From a checkpoint of a small transformer trained on Wikipedia.
Size: 11 layers, width 128, 4 heads of 32 (1 for keys and values), MLP 320 SwiGLU.
Training: a variant of Adam for these matrices, 149M tokens, 9076 steps.
Each number is 200 + 40 x the weight over the matrix's rms, rounded and kept within 0 to 999. Layers, rows and columns count from 0.

# q: layer 2 attention query, 128x128, rms 0.119, rows 13-17,45-49,76-80,108-112, columns 0-127
# k: layer 2 attention key, 32x128, rms 0.111, rows 12-16, columns 0-127
q76,286,270,204,150,225,195,230,167,255,131,180,182,209,269,138,232,240,192,240,204,248,183,167,280,223,242,88,235,239,212,241,135,156,113,240,180,257,131,296,156,307,283,276,161,125,153,208,169,232,153,158,173,205,209,237,137,202,215,233,234,189,180,213,193,152,196,234,179,150,246,121,241,201,193,258,202,231,217,254,167,217,163,140,179,220,65,195,232,235,251,192,151,130,202,226,191,254,288,191,184,287,242,121,308,164,205,125,193,113,271,137,246,198,185,195,223,189,224,188,165,115,185,198,177,135,155,190,179
q108,238,246,187,155,231,181,220,213,271,151,167,204,208,274,125,220,231,187,265,218,228,196,164,247,243,220,125,210,218,213,233,149,143,135,215,202,250,167,289,156,293,278,267,190,126,165,227,164,225,192,173,181,210,192,223,149,186,204,212,246,168,182,195,201,159,224,231,205,135,242,118,235,205,208,275,209,220,190,229,150,197,173,131,200,217,82,195,232,182,228,175,167,164,182,222,175,263,293,159,195,291,241,142,302,173,173,131,165,129,241,126,224,201,183,212,209,206,238,222,178,139,186,216,188,156,164,191,186
k12,135,271,219,205,230,190,240,222,339,303,293,223,184,298,182,220,249,242,231,166,283,184,185,169,280,172,135,226,203,138,195,150,172,224,156,143,224,148,227,246,156,211,153,187,227,123,222,192,220,191,161,136,201,218,211,150,138,241,178,269,255,168,267,183,256,303,186,247,247,151,171,307,273,127,212,246,117,198,182,211,257,127,264,173,252,112,279,176,276,229,96,157,240,72,217,141,257,222,267,156,217,189,188,264,210,206,172,199,206,93,267,121,282,210,156,175,214,233,192,188,314,148,224,149,277,201,189,130
q13,201,273,125,152,213,220,219,190,192,291,195,214,230,217,150,223,119,187,237,153,184,239,207,308,144,142,151,181,194,150,248,257,156,223,252,192,100,178,221,224,238,221,144,212,266,134,196,211,242,150,122,234,181,179,197,253,117,198,243,123,288,137,198,188,223,299,268,173,193,284,224,145,276,109,135,298,222,234,136,154,257,245,189,197,177,134,178,179,107,220,179,252,211,212,151,234,143,138,226,168,225,222,231,140,180,212,210,219,249,227,146,222,204,233,242,326,301,233,180,317,86,229,220,297,177,221,201,274
q45,184,260,152,145,216,219,250,172,174,293,170,186,223,205,175,226,103,184,250,164,174,232,204,316,128,138,149,179,199,147,243,255,134,210,259,178,126,183,237,244,251,237,161,208,260,135,203,195,217,166,122,230,162,198,181,256,144,178,230,133,269,144,196,171,237,274,266,152,201,277,261,156,255,143,128,283,195,237,91,149,247,230,218,209,198,136,186,168,135,237,184,228,227,215,116,229,124,131,208,181,230,228,240,156,204,253,222,215,246,229,157,231,220,228,221,315,280,244,170,302,106,244,211,264,187,239,212,253
q77,188,247,136,137,186,220,226,186,182,298,179,190,221,240,157,231,130,203,252,185,194,243,190,326,135,158,177,174,199,136,226,239,151,210,242,239,119,179,175,224,257,211,159,214,233,164,201,202,219,161,165,226,192,196,211,259,129,170,221,120,276,149,189,204,217,311,250,176,180,256,227,150,253,120,146,297,203,246,147,155,272,238,202,194,196,144,189,193,97,231,195,225,206,219,140,217,104,148,238,178,216,204,226,165,215,211,209,210,232,223,154,218,230,247,210,307,290,231,192,315,93,230,209,268,143,206,189,262
q109,202,262,131,151,207,216,244,187,211,285,181,188,238,250,126,211,143,198,237,172,194,245,199,280,122,165,174,198,199,165,217,231,161,193,245,138,119,201,243,220,254,200,142,202,249,173,183,200,217,145,138,239,187,177,204,273,138,203,213,142,272,144,180,198,233,264,258,199,208,259,209,170,249,113,120,289,209,224,136,149,262,228,205,203,196,128,199,196,134,226,188,237,176,207,173,216,138,133,197,169,243,210,250,176,197,219,223,206,246,219,152,225,232,221,260,301,302,237,204,297,125,212,235,261,158,214,202,253
k13,210,235,211,152,190,180,242,158,204,225,295,190,222,194,152,239,161,227,163,119,232,257,194,235,217,237,196,281,218,133,149,223,219,165,207,179,204,170,247,159,142,235,132,211,213,174,137,158,269,43,239,250,260,69,132,225,188,234,203,224,282,202,187,107,201,147,280,203,265,180,249,200,202,204,203,252,146,233,214,187,143,293,172,292,180,166,271,178,76,169,149,270,239,148,156,185,242,174,94,197,199,198,206,207,186,193,246,179,238,252,161,333,217,151,304,186,273,210,115,177,175,107,200,280,184,167,157,268
q14,270,235,251,184,209,125,184,240,330,160,136,132,144,241,116,150,226,199,216,232,155,214,202,131,211,234,219,261,267,199,180,257,214,289,237,210,235,132,225,166,128,208,198,202,248,247,160,135,155,272,182,300,183,198,198,120,206,193,269,220,249,260,138,200,181,212,222,188,202,227,171,157,139,213,228,238,168,319,206,177,136,209,179,205,298,191,235,159,212,159,337,125,194,249,151,214,201,204,109,216,243,263,268,309,169,212,231,189,198,254,176,174,185,199,223,135,242,182,125,182,251,313,266,233,155,242,150,154
q46,236,191,262,223,203,114,156,258,327,168,160,116,145,213,126,142,194,182,229,208,148,211,208,131,225,237,234,283,263,179,206,275,223,262,246,195,209,151,204,204,153,210,205,240,259,250,150,175,149,264,223,283,155,171,176,128,225,221,260,213,212,269,137,193,192,151,227,204,191,213,186,159,159,224,220,242,181,302,193,182,134,205,160,192,311,187,258,140,228,177,314,122,184,218,142,194,196,195,100,240,234,237,291,282,165,234,245,193,183,272,204,176,191,178,202,175,253,200,121,218,255,321,240,230,185,238,146,141
q78,250,198,221,200,202,142,173,257,311,186,161,153,164,247,123,154,214,163,227,233,189,221,226,167,204,272,217,265,256,161,181,276,260,270,235,161,221,126,210,191,129,202,212,215,258,257,164,170,171,276,189,250,156,211,217,156,217,197,249,195,258,242,170,179,182,146,202,201,193,219,195,218,157,205,197,259,176,262,193,175,119,198,166,211,291,208,263,171,239,155,288,137,197,236,140,201,200,164,111,189,228,222,271,290,193,239,214,176,188,263,178,157,157,196,237,162,226,198,143,186,246,321,247,244,215,226,133,137
q110,241,202,258,199,192,145,193,224,307,180,171,111,180,229,155,161,201,195,219,210,183,201,180,129,220,225,199,262,247,187,177,225,208,270,235,218,234,158,222,186,149,184,182,231,258,240,142,186,152,249,202,260,214,189,173,123,216,211,263,186,241,233,151,199,187,198,227,204,204,185,138,151,126,206,225,222,176,288,216,164,170,212,144,195,285,198,239,174,199,178,283,134,190,216,168,187,200,169,139,200,210,243,258,281,157,189,224,180,180,270,183,186,176,206,207,184,229,214,141,182,238,291,288,218,181,212,162,161
k14,234,323,246,184,112,98,213,171,265,203,116,206,215,257,230,147,273,190,266,243,168,164,188,204,167,131,202,155,232,228,32,200,210,269,201,237,196,241,198,146,203,216,230,155,251,173,257,170,169,303,173,256,263,300,125,176,140,219,207,166,249,223,157,211,183,256,286,248,294,279,165,159,231,174,194,202,177,219,216,161,172,213,204,216,233,245,224,228,265,181,221,95,130,141,168,132,162,266,119,183,165,156,197,213,133,291,227,175,255,202,145,203,219,194,155,199,197,176,83,204,198,182,253,220,164,257,170,187
q15,230,140,377,116,224,238,112,159,185,192,284,283,162,171,248,266,152,159,234,234,267,270,160,197,195,232,125,109,184,232,201,209,217,134,212,166,245,160,257,214,235,156,155,231,221,215,152,204,134,110,191,274,255,192,143,269,59,220,155,158,174,306,237,154,159,174,152,254,244,127,252,275,157,179,245,174,127,150,141,110,149,225,201,143,220,293,160,247,237,179,163,127,152,195,134,227,136,226,222,211,203,130,100,198,190,143,199,206,169,139,148,152,235,123,123,266,270,137,159,192,155,240,217,325,175,268,96,219
q47,223,142,364,143,194,209,115,152,188,173,246,240,168,191,242,241,140,147,212,204,272,260,174,154,169,224,160,117,188,247,214,213,212,145,211,214,261,160,211,201,216,185,166,253,244,235,153,200,122,102,189,255,244,204,148,260,100,235,164,149,168,312,238,115,192,197,164,262,234,171,217,231,139,190,233,205,127,195,150,120,168,203,199,120,205,281,139,237,199,216,191,168,181,174,135,221,133,255,232,199,213,129,82,230,220,129,202,173,181,142,137,140,261,81,114,260,279,143,193,199,173,230,232,315,148,251,129,221
q79,216,141,363,147,187,195,131,177,192,187,233,227,175,186,235,245,131,160,196,229,260,243,165,150,178,222,145,111,214,248,226,196,168,142,240,198,267,158,246,230,220,174,189,224,240,212,169,194,112,128,162,232,248,168,108,264,91,233,180,145,193,319,216,118,213,194,192,246,252,148,216,214,157,198,227,178,127,186,154,141,169,196,208,157,200,277,157,218,184,184,194,147,153,162,136,229,100,233,253,203,217,136,92,189,239,140,224,172,138,152,167,166,242,117,125,232,261,134,203,194,177,224,228,303,162,248,143,208
q111,216,151,316,154,225,209,137,180,201,176,237,235,154,165,201,225,120,158,214,212,238,250,168,152,198,187,182,117,192,236,221,196,209,151,222,210,264,169,241,206,247,175,159,226,257,195,148,168,147,142,189,230,254,168,119,264,87,210,158,192,192,300,224,150,207,189,224,247,227,148,206,200,165,197,246,185,148,181,176,133,177,204,231,151,190,256,137,218,207,228,213,167,170,192,163,224,145,234,222,215,227,160,104,188,202,130,219,187,139,154,145,163,230,110,107,252,281,174,191,229,179,232,242,280,136,258,139,234
k15,182,107,162,156,206,199,276,251,336,242,165,206,168,204,256,194,200,229,190,229,176,166,157,264,223,167,219,155,257,176,164,198,248,264,141,184,204,221,226,233,166,100,141,167,225,168,236,258,262,122,210,236,220,161,199,263,200,123,87,145,126,215,232,260,173,149,165,192,280,104,197,161,204,199,266,205,178,189,189,112,167,167,167,177,185,228,142,243,211,220,150,310,138,323,266,243,287,225,291,220,193,218,74,183,92,174,190,279,140,141,177,164,123,208,231,223,224,213,37,185,117,185,227,157,184,194,171,264
q16,240,196,210,209,209,200,174,245,198,203,214,190,212,196,177,215,201,211,190,221,194,199,210,213,175,211,196,217,191,192,192,197,190,217,207,203,202,219,201,187,209,202,196,229,213,201,186,233,220,199,178,186,249,210,198,201,166,228,225,166,208,175,204,208,202,206,235,209,198,177,203,188,162,224,207,214,199,203,215,177,166,186,195,196,173,236,188,212,155,183,246,195,197,188,200,212,188,190,191,185,197,173,182,202,172,244,192,218,170,205,151,180,194,217,200,218,218,191,222,192,198,172,215,225,208,203,212,226
q48,164,189,209,164,177,214,195,209,219,169,197,162,212,208,209,241,192,208,206,191,178,226,204,221,200,181,206,191,208,172,174,132,195,239,227,185,204,214,190,229,213,149,215,159,232,222,179,188,183,169,147,198,209,177,191,219,190,207,189,210,230,241,216,185,192,171,165,218,251,180,177,173,164,211,149,202,150,246,200,206,200,198,234,217,185,178,164,207,204,222,178,213,190,180,209,195,194,187,203,209,177,203,171,196,178,169,214,164,150,186,182,239,199,179,221,196,219,254,191,191,208,244,208,209,173,190,178,188
q80,226,216,232,212,148,223,271,151,199,216,142,175,180,164,204,176,137,189,183,189,189,220,159,230,213,252,229,189,242,182,265,252,246,121,165,215,182,212,191,215,164,229,234,130,131,108,177,227,208,189,240,123,71,184,229,150,229,161,132,259,206,223,168,203,189,199,187,166,168,189,227,234,307,184,211,206,249,144,153,234,228,210,238,171,219,224,234,164,258,249,213,167,195,318,219,203,208,307,231,133,161,286,218,217,315,244,244,229,214,145,280,183,230,170,178,196,176,181,196,247,168,191,147,174,267,217,164,169
q112,172,240,161,217,242,195,233,171,209,216,233,212,200,165,140,190,201,202,215,186,200,226,236,174,248,215,195,159,185,209,196,251,209,182,169,192,211,168,182,177,155,204,218,186,203,210,211,158,169,204,236,220,114,233,164,199,208,206,143,301,202,176,153,170,173,197,179,202,150,225,215,246,239,181,229,167,227,171,232,230,220,238,184,192,237,202,209,159,190,205,222,178,166,229,182,165,186,234,181,197,230,191,253,204,271,113,227,236,207,179,261,198,259,214,228,147,189,165,142,189,215,195,225,160,230,213,185,211
k16,225,206,187,190,205,159,207,162,188,224,227,256,194,216,225,160,206,210,198,225,206,201,205,196,198,185,178,202,182,198,208,186,239,185,183,221,206,208,213,199,192,177,191,212,167,205,202,200,214,220,243,205,209,172,164,198,196,189,197,209,210,196,217,202,178,214,193,204,151,211,196,214,190,189,226,200,207,158,212,195,190,218,161,189,199,192,195,229,185,199,209,187,203,200,189,194,232,177,197,210,229,217,206,209,191,186,189,225,256,210,186,219,179,232,189,183,203,179,199,196,193,186,208,197,221,175,238,188
q17,209,193,188,231,207,195,218,159,191,207,205,213,203,197,195,228,205,202,180,188,200,244,198,171,208,196,226,191,221,221,205,196,208,189,175,178,183,215,202,227,209,201,223,166,187,194,201,209,208,178,208,161,181,200,187,216,200,196,190,227,211,186,212,195,187,201,187,199,213,219,214,211,226,186,200,204,228,174,172,203,241,204,248,204,208,208,201,201,234,193,211,216,230,229,196,173,236,222,187,166,192,222,210,203,202,207,227,209,197,209,206,199,224,179,208,196,188,204,211,206,209,193,197,188,207,203,182,183
q49,194,233,232,227,212,190,189,170,184,225,176,216,224,168,190,154,196,199,198,223,203,203,227,184,181,209,180,195,200,222,199,229,186,164,178,215,217,152,185,194,183,212,194,239,197,187,248,206,202,213,232,203,169,211,180,189,217,194,211,205,202,195,219,170,210,181,209,201,161,189,212,213,240,220,197,227,220,220,178,216,194,203,199,188,185,231,181,185,195,223,202,197,197,226,202,206,232,195,188,205,218,181,195,208,212,210,178,220,220,183,212,175,194,211,242,176,218,191,175,194,235,192,170,177,216,221,228,181